python train.py --n_head=4 --n_kv_head=4 --activation="relu" --rope_base=10000.0 --init="uniform" --init_std_up=0.0389 --warmup_steps=338 --final_lr_fraction=0.02 --seq_len=1024 --steps=8856
Each number is 200 + 20 x the weight over its row's rms, rounded and kept within 0 to 999. Layers, rows and columns count from 0. The size before them is the row's rms in percent of the matrix's.

# layer 5 attention key, 256x224, rms 0.0801, rows 31-61, columns 0-223
111,221,230,207,224,216,209,214,233,208,177,200,207,211,217,178,206,197,221,221,180,186,201,179,209,194,210,221,171,256,164,228,204,200,180,206,206,218,214,200,202,216,200,210,173,195,194,179,221,176,209,210,183,194,206,201,202,193,211,173,215,178,198,228,259,181,200,228,158,183,175,181,170,171,207,203,213,242,202,160,196,199,206,207,188,197,195,228,242,229,194,208,182,211,198,186,184,191,178,166,163,179,231,227,233,192,204,192,174,180,200,209,178,202,178,176,224,192,186,200,167,203,221,172,220,194,175,188,218,234,189,178,181,214,214,200,230,241,162,185,214,188,205,212,204,193,162,229,225,204,185,184,210,193,227,204,209,198,212,193,216,198,244,206,243,233,182,215,210,176,211,208,196,198,202,185,191,176,190,181,204,212,191,177,192,187,203,217,210,176,215,181,206,197,215,239,185,159,187,227,183,194,159,215,216,214,186,211,210,195,197,212,187,237,171,207,197,162,182,191,190,223,245,225,204
097,193,202,217,205,182,204,193,209,209,195,173,176,207,191,216,199,194,177,195,193,198,226,231,223,208,181,227,226,210,163,211,190,254,190,190,214,198,194,212,185,188,175,180,197,206,195,164,187,180,202,186,204,210,201,200,185,229,213,204,202,196,203,234,241,195,215,184,206,208,210,177,246,227,210,178,220,218,170,205,210,189,169,191,205,177,196,196,192,222,186,187,199,166,212,233,161,229,181,155,187,178,180,192,214,183,219,183,186,193,171,234,194,224,186,208,178,220,193,215,190,212,202,167,232,172,206,252,215,190,193,184,192,212,190,184,219,219,202,196,217,219,196,194,206,186,185,192,182,216,149,202,228,174,223,203,186,172,248,215,200,229,215,218,197,185,188,201,206,213,245,203,196,202,204,192,227,165,150,213,230,219,211,216,199,162,219,202,203,191,246,198,234,191,243,185,177,180,222,214,172,229,214,189,192,191,224,187,239,195,221,191,206,205,184,185,192,187,168,196,165,171,190,213,217
106,203,229,217,215,178,193,227,214,211,215,211,203,220,211,186,206,204,182,202,184,225,187,230,228,215,181,217,194,187,192,199,161,210,202,228,178,223,200,201,186,157,194,231,223,187,172,188,195,215,164,214,211,193,196,165,217,221,218,208,214,174,215,212,206,182,202,194,212,171,165,183,226,200,155,197,178,193,172,210,182,202,187,201,212,210,201,229,196,193,242,201,180,233,168,179,154,229,173,232,225,212,209,201,195,210,187,164,228,171,194,199,215,188,229,235,205,204,255,239,212,188,191,197,184,166,223,244,183,206,232,186,195,194,205,217,202,205,210,194,189,205,171,213,173,235,185,185,185,242,179,179,191,197,200,206,177,198,216,192,205,215,179,182,193,235,192,211,222,192,203,189,248,219,183,237,162,199,206,203,223,202,190,179,213,165,207,203,216,171,175,166,212,179,206,203,199,195,192,215,223,219,229,197,202,179,193,214,182,214,158,202,204,210,212,213,207,191,223,196,232,212,242,184,179
093,190,215,161,223,195,197,169,211,182,216,208,247,200,208,199,200,206,181,200,213,228,176,226,220,181,212,181,182,185,197,208,192,158,201,211,204,205,224,175,201,184,205,194,210,243,205,204,186,169,191,230,171,186,158,197,206,204,167,221,195,197,208,178,206,215,196,196,227,189,199,191,190,191,211,201,221,182,233,195,215,207,181,219,185,230,224,234,236,209,165,215,193,217,176,212,203,237,255,183,214,208,209,155,194,216,223,214,195,170,207,198,207,178,174,220,204,231,249,205,222,190,203,232,198,183,191,179,199,190,202,265,213,153,229,205,195,200,193,214,223,199,160,212,207,200,174,208,198,246,194,186,197,206,173,173,212,182,178,199,216,182,160,189,169,222,202,197,188,180,209,218,190,178,166,236,212,195,234,182,200,188,187,211,195,185,175,180,212,192,226,209,199,199,187,194,228,213,191,175,192,176,214,187,216,230,217,182,199,227,211,207,213,207,211,203,143,213,218,202,208,177,216,186,205
093,208,203,213,199,187,202,222,199,209,207,170,188,216,198,208,214,191,194,178,190,179,221,197,192,199,200,211,205,197,187,198,218,229,211,173,199,180,187,186,205,201,186,207,185,182,184,181,182,167,218,204,214,200,214,204,190,240,203,181,218,209,183,221,201,225,195,198,178,222,199,199,219,193,203,178,215,210,179,169,182,158,218,213,236,220,196,154,147,224,192,196,205,202,211,182,209,199,201,193,187,194,217,215,204,182,176,179,221,171,207,232,151,244,218,229,217,199,180,193,216,181,176,116,201,194,186,225,223,213,192,174,169,264,177,201,236,220,198,200,212,205,211,192,195,205,171,182,180,186,222,212,206,189,223,208,187,212,253,182,196,207,209,192,197,190,181,165,192,243,219,171,203,218,182,197,212,194,156,203,200,204,189,186,202,214,191,186,224,169,203,194,213,201,208,229,204,184,203,249,196,199,198,214,181,196,175,198,208,193,229,190,187,178,187,213,258,180,164,172,195,233,204,204,171
101,186,207,158,191,225,194,166,178,207,163,210,174,174,213,181,224,210,226,206,192,174,244,208,207,185,179,207,213,215,207,184,192,205,216,187,177,212,221,179,206,225,160,206,226,173,220,222,197,176,193,193,198,216,215,187,179,219,140,193,219,173,206,206,225,192,210,226,185,189,212,155,191,193,214,194,215,212,244,216,238,184,215,194,201,187,202,190,194,254,190,164,213,186,215,201,210,183,210,183,196,182,214,191,199,177,199,233,187,183,214,176,169,221,183,198,224,193,196,195,193,192,235,216,190,187,205,228,209,211,177,164,195,229,140,168,211,198,194,193,202,175,236,191,193,196,175,187,185,196,218,220,183,204,209,192,216,193,173,190,203,205,190,232,206,170,185,164,224,197,235,227,174,196,208,182,238,189,221,207,204,219,182,188,229,208,172,199,214,204,207,199,193,212,190,194,214,213,237,211,200,176,200,199,173,175,198,221,203,169,214,176,209,173,170,192,202,248,157,169,197,177,202,222,212
082,190,199,144,205,192,192,168,165,207,204,187,197,219,237,180,178,191,204,189,187,189,200,238,192,211,186,187,178,186,195,170,215,175,191,195,157,185,203,162,223,195,197,206,205,184,212,220,196,213,189,193,211,197,235,202,182,201,196,194,209,192,199,192,196,218,202,217,228,201,196,202,221,177,235,197,200,181,199,176,198,225,201,228,173,208,230,195,169,227,187,229,204,189,166,197,236,233,245,165,224,222,182,198,189,207,219,162,200,207,206,202,196,169,168,196,184,224,201,210,215,173,196,189,190,177,207,199,191,160,188,247,218,190,217,233,213,173,208,230,194,223,169,223,229,214,171,214,190,242,186,201,168,162,197,197,192,215,209,209,184,183,183,192,204,200,204,217,160,174,176,188,201,194,212,208,186,198,237,216,195,177,210,180,232,168,188,187,216,188,202,198,189,190,202,175,220,247,185,229,188,218,212,203,236,245,259,210,208,188,198,170,191,192,219,183,193,216,197,194,212,205,213,204,162
086,191,169,173,177,206,201,194,200,195,219,207,239,187,203,200,168,195,230,180,236,218,188,200,201,194,195,202,200,190,208,227,208,235,189,215,216,202,221,223,194,209,203,192,187,222,205,198,222,193,206,205,181,193,176,192,203,162,188,219,209,202,180,184,191,192,195,200,257,206,178,190,201,211,188,229,177,202,208,213,185,246,180,219,167,187,176,247,264,168,193,194,181,190,153,182,192,220,202,206,198,190,181,164,193,207,204,237,175,222,183,210,247,186,210,192,205,226,201,219,186,179,223,245,208,189,190,225,200,197,215,252,203,119,211,220,170,172,182,214,186,232,192,224,201,199,222,202,189,178,177,204,191,195,177,171,196,220,168,221,200,209,181,210,200,189,225,242,211,185,173,200,187,169,165,224,163,220,196,214,198,203,220,208,202,189,186,224,204,214,207,212,203,210,188,191,216,195,201,188,189,204,201,196,211,183,222,193,223,212,174,197,215,220,225,188,156,187,230,202,198,195,200,194,213
101,210,191,211,210,191,209,210,207,186,196,198,226,186,219,217,216,222,223,207,190,194,198,189,213,204,187,189,226,230,189,169,208,208,225,188,192,211,209,177,223,246,219,207,187,209,198,198,230,210,224,203,196,215,203,229,217,220,226,201,198,169,176,196,190,202,215,237,179,245,202,203,201,191,182,194,206,208,181,174,185,205,235,203,201,187,209,188,165,226,213,179,186,185,222,167,202,178,182,204,171,195,198,230,229,226,164,217,212,210,223,217,153,195,198,201,180,168,160,198,201,187,190,168,203,201,230,178,223,179,198,159,155,253,178,191,195,192,165,186,198,208,209,198,207,196,188,195,202,185,194,181,203,204,183,199,210,187,244,165,153,198,197,193,194,215,163,143,220,220,200,175,232,196,179,182,212,208,165,208,226,206,183,205,201,210,190,200,214,201,211,190,215,202,193,196,142,190,212,225,195,230,195,225,203,188,160,223,194,199,225,178,181,196,209,203,259,163,197,186,204,218,188,243,191
107,186,178,176,200,201,199,180,195,209,192,213,217,195,232,192,212,179,231,209,231,242,187,196,223,204,186,156,220,190,184,184,200,267,202,224,193,222,214,207,205,200,215,167,194,231,190,189,216,215,185,188,186,186,161,203,204,178,216,223,200,194,172,212,214,196,208,226,231,215,197,197,195,198,196,220,194,184,191,182,181,228,204,182,155,200,203,236,250,165,204,184,184,178,190,204,175,201,199,205,196,207,179,187,204,193,181,212,186,211,193,173,217,225,199,194,212,229,203,230,205,207,201,222,212,193,197,195,207,211,220,218,217,120,220,221,175,187,174,205,178,216,194,186,188,189,210,224,226,206,178,207,199,177,177,174,214,228,196,209,194,235,200,207,175,206,206,252,223,197,168,210,201,155,177,201,187,231,201,204,209,162,192,164,193,186,202,230,199,192,201,233,215,204,203,180,184,217,198,183,180,240,210,200,222,188,192,215,202,208,174,195,190,215,194,168,161,186,245,244,188,183,167,211,211
085,188,231,218,208,223,219,229,210,177,203,197,232,191,154,183,186,176,195,194,237,188,246,194,192,198,194,184,203,189,203,184,178,211,195,190,188,179,195,229,196,187,169,167,181,213,206,210,210,205,207,172,254,210,216,214,214,179,205,175,155,185,191,213,207,182,180,189,205,200,179,206,207,183,185,251,215,173,184,169,156,198,172,198,184,209,190,200,227,214,185,218,204,205,219,193,203,205,212,164,202,230,170,218,190,191,197,172,216,217,212,199,224,217,209,191,206,209,210,218,167,195,197,192,196,225,191,221,191,195,187,213,238,167,159,216,195,187,165,160,201,189,217,199,190,184,165,220,198,228,214,230,182,206,195,205,205,191,222,164,187,171,246,224,267,188,226,190,182,178,196,221,198,183,207,245,192,234,219,222,188,204,227,209,228,166,165,185,213,205,182,219,204,221,186,183,202,180,180,201,232,178,187,187,213,177,213,215,191,216,178,211,197,203,188,214,198,166,217,208,184,185,199,211,208
111,173,186,183,173,208,166,198,198,211,169,207,195,170,215,219,208,192,198,207,215,199,185,194,169,184,196,183,213,178,184,221,193,235,201,246,200,192,226,156,181,178,166,199,176,214,186,195,168,195,154,186,182,208,188,195,221,187,192,213,185,222,238,228,212,194,202,231,205,184,231,216,179,184,221,200,170,223,226,209,190,196,183,205,179,195,212,225,211,182,174,179,197,178,200,195,186,232,223,179,196,195,161,201,170,231,202,209,194,204,162,180,236,214,215,180,230,237,204,213,183,214,210,219,238,184,214,199,198,222,201,210,197,150,176,191,196,190,182,208,219,216,186,190,182,171,196,207,173,209,214,175,204,181,190,180,181,213,184,222,222,195,210,168,200,211,172,234,175,196,188,264,223,199,193,200,191,214,223,204,187,178,216,221,196,199,205,203,213,192,223,230,226,209,190,223,197,223,186,203,222,201,204,179,203,202,211,193,174,211,195,245,178,207,207,170,140,185,227,211,216,200,225,164,230
084,179,199,212,202,205,210,208,184,215,248,213,185,178,189,230,166,197,231,170,214,194,217,227,205,201,208,160,177,192,211,219,207,225,205,225,220,213,187,225,197,198,193,196,194,225,189,174,195,202,214,191,211,169,178,191,234,205,203,213,191,205,174,196,206,181,185,189,195,188,194,200,212,182,159,219,211,199,175,222,179,212,179,207,172,223,192,209,261,171,193,188,195,164,189,193,191,227,197,193,210,182,201,177,179,229,186,219,204,198,197,182,243,217,212,222,207,205,238,190,201,222,219,227,188,201,214,194,205,231,207,246,183,114,201,217,172,179,166,184,210,216,185,182,159,154,222,202,186,200,209,208,198,198,188,203,201,235,207,194,215,203,184,189,196,220,214,212,197,194,203,210,224,171,225,252,211,225,207,232,203,190,216,182,185,183,175,196,210,200,203,222,195,185,200,199,198,209,197,186,205,189,208,188,195,148,191,201,152,232,170,198,196,210,185,180,171,186,226,246,174,191,195,186,185
085,216,216,182,202,205,220,196,199,211,211,231,174,188,216,204,198,184,204,195,194,226,227,200,231,204,216,215,194,185,199,202,199,239,202,196,223,178,162,204,189,181,210,170,191,208,193,200,197,183,222,190,215,166,191,224,211,211,219,216,201,212,183,198,190,207,198,191,250,220,186,216,198,180,200,217,182,203,180,191,166,239,187,171,213,192,200,202,254,187,188,196,233,176,202,173,181,193,190,200,211,165,182,186,193,211,176,179,233,205,208,161,210,222,186,204,207,195,212,195,179,199,218,224,207,156,217,224,195,209,194,254,221,112,175,210,213,170,198,181,200,202,182,190,191,195,196,202,224,189,182,237,193,169,224,196,195,220,207,211,242,199,201,180,204,207,200,245,201,188,170,205,190,192,215,185,184,191,212,223,213,177,219,202,217,191,205,231,218,180,216,207,201,207,213,197,218,193,200,183,213,246,239,213,163,202,253,184,183,213,166,215,160,218,207,154,156,202,204,208,184,194,200,200,201
109,178,177,215,224,214,219,206,178,183,220,200,238,213,203,206,180,188,226,202,227,188,175,197,190,205,219,195,179,202,188,189,219,239,147,208,168,192,207,184,192,189,206,199,206,148,193,190,172,174,226,179,205,178,218,209,178,199,204,186,195,206,130,202,192,223,191,191,222,215,203,200,215,189,208,215,203,185,206,171,171,231,198,218,194,199,192,173,155,168,213,182,185,207,205,221,187,220,188,208,204,207,228,229,215,159,198,210,215,222,228,201,236,192,204,202,221,187,173,209,209,175,193,154,203,209,206,212,202,200,172,211,230,232,176,215,200,210,195,194,225,211,186,228,190,184,201,209,196,182,225,196,186,198,170,154,171,205,209,210,170,216,212,187,187,222,196,205,179,262,175,165,205,166,197,220,183,194,181,238,218,203,179,189,213,204,210,190,183,212,186,235,213,175,206,227,189,186,238,186,212,188,203,229,209,212,159,214,227,210,220,184,201,166,227,208,225,216,201,213,184,226,196,192,169
123,205,191,207,185,217,227,205,220,218,202,202,170,201,200,212,201,191,210,208,176,191,221,191,181,166,199,217,167,225,203,192,207,159,182,175,211,178,196,203,182,220,203,258,246,210,219,186,192,205,190,184,167,186,223,195,173,172,189,172,182,197,196,232,179,211,207,191,160,159,209,159,203,236,200,208,185,226,247,206,233,194,194,176,250,171,145,173,174,214,182,206,170,225,195,181,192,156,201,190,190,209,247,219,203,192,216,187,197,193,195,223,184,182,228,208,190,213,212,198,176,203,204,191,187,207,211,158,215,186,200,175,184,258,202,178,238,210,237,194,206,195,215,218,265,201,212,186,199,192,210,181,216,223,232,215,182,189,193,201,180,193,221,209,225,198,203,201,197,202,212,211,200,204,172,186,206,215,186,187,182,236,185,210,207,205,216,209,189,196,182,180,198,203,195,201,195,215,178,221,171,179,184,192,211,215,188,209,236,179,213,197,199,216,230,218,208,189,183,170,200,207,216,227,204
079,187,220,219,202,201,202,194,206,194,228,242,233,175,211,220,161,212,221,189,184,184,192,196,188,206,211,180,192,225,230,210,193,160,181,202,202,204,210,224,190,187,188,212,181,189,200,219,173,196,191,193,196,236,231,158,225,168,174,168,209,220,193,178,180,188,194,203,202,193,185,211,170,203,201,215,203,210,194,175,171,191,216,193,208,243,192,175,160,201,200,250,231,206,218,208,231,214,208,194,196,225,199,173,228,228,221,187,186,207,226,230,189,204,194,199,185,204,229,200,223,203,211,207,213,200,213,221,184,177,164,185,196,266,189,194,170,177,176,217,224,197,228,204,195,180,204,184,181,205,228,216,184,222,161,189,221,180,215,180,186,200,185,196,200,192,173,150,177,224,207,205,198,208,190,215,203,178,170,216,192,194,192,201,234,203,193,167,171,198,194,175,203,188,186,197,147,184,199,213,184,166,211,216,212,217,182,203,242,224,211,186,220,216,222,202,237,166,229,158,215,179,221,195,200
113,227,193,196,246,198,190,187,171,170,210,183,173,222,169,198,203,235,187,220,164,204,214,212,216,162,200,194,205,217,202,246,157,186,198,156,204,223,222,174,187,236,173,237,186,206,205,227,231,188,187,206,217,233,204,195,225,205,187,201,175,202,212,203,205,200,195,206,191,219,192,194,189,191,186,199,207,195,229,187,216,198,172,159,200,201,231,224,178,232,208,180,183,174,187,177,186,206,205,187,218,229,205,192,210,197,215,193,170,214,214,207,158,170,181,232,182,197,192,203,224,225,192,254,193,207,224,219,179,151,182,174,175,191,201,195,218,184,163,230,194,179,211,238,206,227,218,195,181,224,177,216,194,196,200,189,196,214,190,192,179,183,201,208,179,173,209,147,225,175,192,230,197,219,182,202,208,173,202,235,178,192,190,221,231,182,227,212,223,178,218,212,211,196,193,226,181,193,224,187,217,214,214,194,196,195,240,214,225,207,211,211,203,199,186,215,204,203,160,225,205,192,175,217,196
121,204,190,234,211,196,179,184,186,220,232,216,201,197,223,202,231,242,170,188,203,196,195,214,206,190,202,206,185,217,221,221,222,209,195,224,184,200,213,205,211,215,192,203,201,160,180,188,222,186,234,199,201,197,175,195,194,237,193,227,200,194,197,176,207,168,211,179,247,205,203,203,193,168,198,229,185,187,170,201,213,196,197,220,129,222,219,174,183,201,179,187,202,173,190,226,181,218,204,207,230,181,224,200,155,230,189,225,192,176,204,188,212,203,174,215,215,176,165,192,234,201,193,176,207,202,201,185,182,208,187,219,200,167,201,221,163,221,189,217,134,213,205,199,166,203,201,201,205,188,193,199,195,141,204,217,221,217,188,209,186,202,190,200,218,214,202,232,229,210,187,204,189,226,222,211,174,201,172,181,177,233,193,216,194,205,188,267,229,201,210,211,201,189,189,188,215,177,178,226,197,200,209,208,232,165,170,189,207,200,155,187,212,172,187,188,203,195,186,207,192,243,220,201,204
113,177,210,169,221,168,236,185,205,196,207,242,201,227,192,216,178,202,217,200,245,208,190,207,188,206,197,192,228,203,202,189,143,206,160,209,209,189,212,213,238,218,185,180,197,257,216,191,196,176,187,209,234,238,209,218,194,168,210,192,201,245,189,209,197,230,197,206,222,234,206,174,168,173,200,205,157,202,220,199,222,197,186,195,172,209,180,259,221,158,198,200,202,205,212,175,180,208,197,178,198,200,157,206,221,207,200,195,177,207,186,182,212,198,190,207,208,237,257,218,171,223,180,213,203,227,215,223,205,188,193,224,202,177,180,208,199,186,156,184,196,182,197,210,161,205,202,201,221,223,178,204,212,196,201,189,213,195,180,182,208,178,198,176,192,201,213,192,178,174,161,175,211,171,212,179,202,226,227,200,204,199,191,196,209,197,200,199,180,193,208,205,216,212,161,218,160,213,198,209,226,201,197,207,184,208,227,172,177,192,180,196,214,210,164,190,190,224,239,188,219,179,213,215,207
113,220,218,192,170,173,214,216,215,220,212,220,201,195,196,235,203,177,206,183,248,225,217,199,212,193,186,195,196,203,181,185,220,223,199,223,191,184,206,193,197,193,155,175,203,193,195,187,186,196,175,212,225,201,190,215,222,209,198,200,181,221,183,207,206,224,234,201,153,205,191,218,209,177,211,190,204,203,190,187,209,184,188,193,170,217,209,237,279,204,201,193,194,197,183,200,187,214,219,179,217,177,158,187,180,187,213,196,224,166,189,168,226,217,188,191,228,221,188,216,173,183,186,195,204,209,195,188,208,230,199,224,204,96,172,181,205,250,166,182,172,197,230,169,139,192,188,207,202,216,197,190,203,191,206,191,202,209,203,205,209,193,192,212,226,222,197,208,202,195,206,226,195,192,191,211,212,200,215,188,195,203,216,188,176,197,200,217,209,205,218,212,191,221,186,208,192,182,204,206,182,205,184,195,150,201,188,204,164,233,175,223,198,180,198,179,148,178,190,224,215,206,219,208,208
195,213,181,232,210,215,220,199,212,174,162,164,206,228,177,189,199,197,199,219,187,176,188,175,193,197,206,203,218,236,206,182,204,185,184,170,183,188,214,208,192,228,200,233,204,150,212,187,199,219,206,170,205,209,241,198,199,215,200,181,210,180,198,201,203,216,188,188,170,180,216,186,201,220,193,183,229,216,195,190,212,180,214,220,202,186,205,168,142,224,199,210,181,223,195,187,231,181,191,205,199,212,227,218,231,211,206,199,196,199,215,220,166,195,202,203,171,198,204,200,213,193,187,157,212,218,178,211,212,208,209,158,176,255,183,191,229,224,209,181,207,199,251,214,221,194,192,198,193,193,202,195,230,196,198,194,198,193,226,179,161,200,225,216,216,190,176,179,190,242,238,190,200,191,215,176,219,184,172,192,201,223,153,184,183,201,201,206,191,180,176,197,192,200,210,213,180,212,186,207,195,152,179,205,234,248,172,221,244,184,215,204,216,209,204,248,247,211,171,174,199,209,208,198,175
094,182,187,180,198,212,167,184,212,187,159,193,180,191,231,143,174,178,235,213,206,214,225,180,187,192,211,157,204,213,206,189,218,221,208,172,197,212,196,189,217,179,203,159,213,221,181,183,198,243,184,173,190,187,200,209,214,224,194,208,180,176,205,220,203,182,210,212,172,205,192,190,189,195,207,216,229,185,169,228,202,190,184,205,233,180,212,211,167,212,214,190,225,171,217,209,212,193,213,196,213,197,222,222,192,206,194,169,181,213,225,204,192,224,195,201,195,185,213,233,174,194,203,191,211,201,204,184,197,205,210,199,224,294,217,211,220,175,210,212,202,194,202,210,196,214,196,196,208,188,191,221,180,220,205,195,216,200,232,210,209,220,164,209,208,161,202,164,221,224,207,192,237,226,188,238,188,177,200,175,201,155,179,146,211,219,183,196,210,182,164,198,201,195,226,180,175,145,202,204,201,209,185,175,205,199,185,232,228,218,181,199,168,199,193,195,245,202,184,189,199,195,185,201,198
120,203,200,211,243,205,199,179,227,197,198,204,173,184,152,202,202,203,188,195,159,183,206,200,171,209,193,218,204,172,206,196,184,135,177,204,226,214,182,207,190,202,221,272,207,214,177,211,187,209,209,213,205,185,237,188,200,177,183,184,191,208,176,215,211,178,189,192,176,196,196,190,202,236,182,202,220,190,198,210,201,196,243,176,244,184,183,171,167,213,183,224,192,215,208,168,212,190,242,235,175,192,194,193,212,220,194,203,198,201,181,242,179,181,238,198,188,204,232,187,198,207,188,211,172,195,201,180,196,208,204,175,169,287,221,202,216,210,214,186,226,192,205,215,224,168,182,199,184,228,226,194,215,188,212,216,210,190,187,206,211,177,220,185,190,180,208,194,164,204,207,238,186,208,181,201,202,209,174,174,186,208,210,223,191,172,182,194,197,187,175,176,193,210,212,198,197,226,171,215,218,186,196,186,201,204,218,190,217,177,238,187,215,183,191,220,188,203,225,179,181,190,221,215,168
111,196,181,184,167,221,226,209,227,193,185,174,195,212,218,198,195,175,238,186,193,220,209,203,208,197,187,205,193,209,233,228,224,177,185,182,171,191,210,227,183,197,243,208,186,194,209,222,225,217,195,207,181,176,226,219,202,216,157,203,181,214,229,190,204,197,195,208,245,179,196,211,177,205,226,193,222,170,191,186,182,213,183,220,172,223,195,209,190,209,202,186,206,203,203,195,235,202,220,181,207,209,231,202,188,228,190,190,217,198,179,196,169,186,212,236,183,215,206,173,239,219,253,231,194,197,201,209,168,204,191,215,204,257,209,205,193,187,228,174,221,208,178,248,197,186,137,181,220,196,198,177,187,174,192,191,192,186,211,200,211,187,228,190,206,213,180,196,170,183,213,200,218,200,206,192,197,180,198,205,177,228,194,175,224,209,196,149,179,214,234,200,190,194,189,179,169,212,181,177,164,144,231,224,222,238,186,194,200,193,213,203,194,228,234,218,168,211,196,186,212,199,214,189,184
122,189,220,161,203,209,190,179,201,179,204,225,209,195,198,194,229,207,203,195,184,197,192,210,187,221,203,194,216,194,236,241,187,215,211,207,218,219,215,213,191,227,211,210,208,264,172,180,200,192,222,218,201,189,191,182,193,188,196,222,212,210,200,196,180,208,210,183,258,200,199,198,187,195,185,183,149,194,211,166,176,248,184,195,152,191,224,192,211,193,182,236,217,204,187,167,221,202,194,177,199,175,206,210,235,206,214,204,224,237,190,187,205,221,193,220,176,210,200,178,179,185,225,186,184,172,189,215,204,214,167,233,169,136,215,249,176,169,195,198,206,182,188,187,234,173,215,192,174,190,207,199,210,174,204,209,196,222,208,156,237,230,205,197,180,202,217,229,161,193,181,197,187,195,211,188,170,215,200,218,213,163,202,182,222,189,193,226,194,182,220,220,236,183,191,216,193,196,205,203,207,183,217,197,214,185,233,192,244,182,204,201,207,231,206,198,185,180,224,177,184,171,213,211,209
113,188,167,164,200,197,224,168,189,200,202,182,202,189,201,194,205,218,221,233,209,198,219,203,206,181,195,214,246,188,228,194,206,234,184,212,208,209,244,209,212,237,209,206,216,237,216,194,213,195,201,182,182,200,186,203,172,181,175,189,204,198,187,191,215,180,214,193,199,182,226,160,165,194,179,188,195,214,226,233,194,208,186,205,132,184,222,272,197,220,198,163,197,163,206,180,166,209,212,202,198,214,185,207,202,198,197,264,192,218,213,219,179,172,231,213,192,219,217,205,224,188,214,233,193,216,213,221,202,222,190,195,169,246,207,201,166,181,200,191,216,187,197,167,170,210,190,216,196,186,178,169,196,203,183,209,208,198,164,171,191,188,179,197,192,202,244,215,194,183,195,233,223,185,203,232,194,206,208,187,192,214,154,199,189,199,171,180,234,219,201,195,187,194,188,196,189,213,199,182,194,197,220,214,231,208,175,239,198,227,203,178,218,205,201,175,195,194,211,201,175,170,219,202,215
110,190,179,185,178,189,173,195,217,179,224,211,186,206,182,170,186,177,170,253,206,208,205,201,190,195,196,165,188,177,229,179,210,207,203,148,206,216,202,202,174,218,184,173,212,210,217,183,215,211,212,194,223,170,219,221,194,223,181,224,207,197,175,195,191,175,222,186,234,201,204,193,212,190,210,214,211,173,183,195,164,222,202,208,164,229,215,237,179,222,246,215,229,194,187,226,199,196,215,197,220,175,172,202,212,239,179,227,224,222,204,203,174,198,184,208,171,220,209,204,206,211,169,207,194,192,201,209,188,200,191,214,211,199,177,223,215,166,221,196,194,182,187,226,221,236,179,213,189,222,229,249,167,177,221,206,182,218,193,182,205,186,186,237,199,182,241,223,181,207,188,191,198,175,213,240,200,168,180,206,181,192,196,198,238,209,220,203,195,170,197,218,161,223,190,151,229,206,200,229,179,176,218,205,198,209,230,207,210,180,192,197,222,184,246,198,190,182,211,209,172,172,186,186,198
116,179,217,235,195,189,205,188,133,196,203,188,191,211,190,206,194,215,148,201,175,157,206,203,184,226,183,178,201,203,182,180,209,198,209,229,206,174,204,173,202,177,183,216,196,122,197,190,215,192,201,226,210,179,185,193,174,215,199,210,196,188,188,207,191,204,203,176,199,226,208,253,275,207,177,184,194,188,192,188,184,208,211,232,174,184,192,155,155,174,186,231,197,201,233,197,226,224,196,226,214,222,183,187,188,187,208,187,215,171,200,199,218,191,209,211,191,169,163,190,190,208,192,177,207,184,209,192,216,188,165,202,195,155,208,208,183,206,204,220,183,202,200,196,219,179,193,197,196,188,186,182,223,175,208,216,176,210,185,255,219,212,211,189,227,195,194,202,217,218,197,186,202,196,212,155,193,221,187,217,237,212,233,196,201,229,195,223,207,222,206,229,203,174,202,209,215,197,188,200,236,218,202,238,213,213,220,203,210,214,228,187,198,187,190,214,223,207,201,202,224,215,191,185,169
125,225,193,186,210,191,229,237,167,162,204,182,195,203,209,185,223,214,192,185,222,190,195,203,203,191,218,196,230,236,216,187,197,192,190,189,173,179,205,216,171,215,200,127,184,197,197,205,211,210,229,185,208,201,189,191,204,215,223,196,233,188,185,224,187,231,221,217,203,202,196,224,203,202,182,203,207,196,207,219,190,162,196,194,126,219,215,206,169,216,166,212,207,201,201,193,195,202,194,203,179,213,209,176,192,198,219,200,201,210,175,260,189,212,200,212,203,202,145,206,229,166,193,187,217,190,187,187,190,265,231,201,209,185,218,187,192,200,207,183,217,182,213,204,186,155,191,197,148,223,204,208,215,186,190,217,223,203,210,161,179,220,180,187,205,208,221,216,198,191,214,173,208,220,200,218,188,192,192,172,190,204,192,189,222,178,231,203,215,182,149,225,216,206,225,180,198,199,183,204,188,177,234,206,203,203,184,232,225,195,186,210,231,192,190,238,210,194,196,193,189,170,210,253,207
117,221,206,197,208,197,181,204,200,210,192,212,190,170,190,233,197,198,197,205,198,219,230,186,199,179,210,212,224,204,184,198,221,214,178,212,194,243,232,154,200,189,185,206,200,164,194,198,182,167,204,181,234,186,220,207,198,190,202,191,173,219,190,212,208,191,227,213,148,190,215,181,195,156,237,204,189,176,194,225,201,161,200,178,215,212,199,195,207,229,184,180,208,203,154,184,210,187,186,179,183,175,220,216,195,178,198,172,185,160,170,240,184,245,194,189,223,229,170,203,192,187,163,163,215,198,209,207,192,196,187,208,213,227,167,179,238,237,189,207,180,207,179,177,205,202,194,214,212,223,229,193,197,180,207,223,194,208,241,212,148,222,214,193,233,208,221,193,200,207,194,207,203,234,186,176,228,210,199,208,166,183,198,217,193,223,237,207,232,183,191,189,213,212,190,242,200,196,219,217,209,213,186,192,203,220,177,220,199,195,178,212,178,144,205,200,198,168,178,233,202,215,207,193,167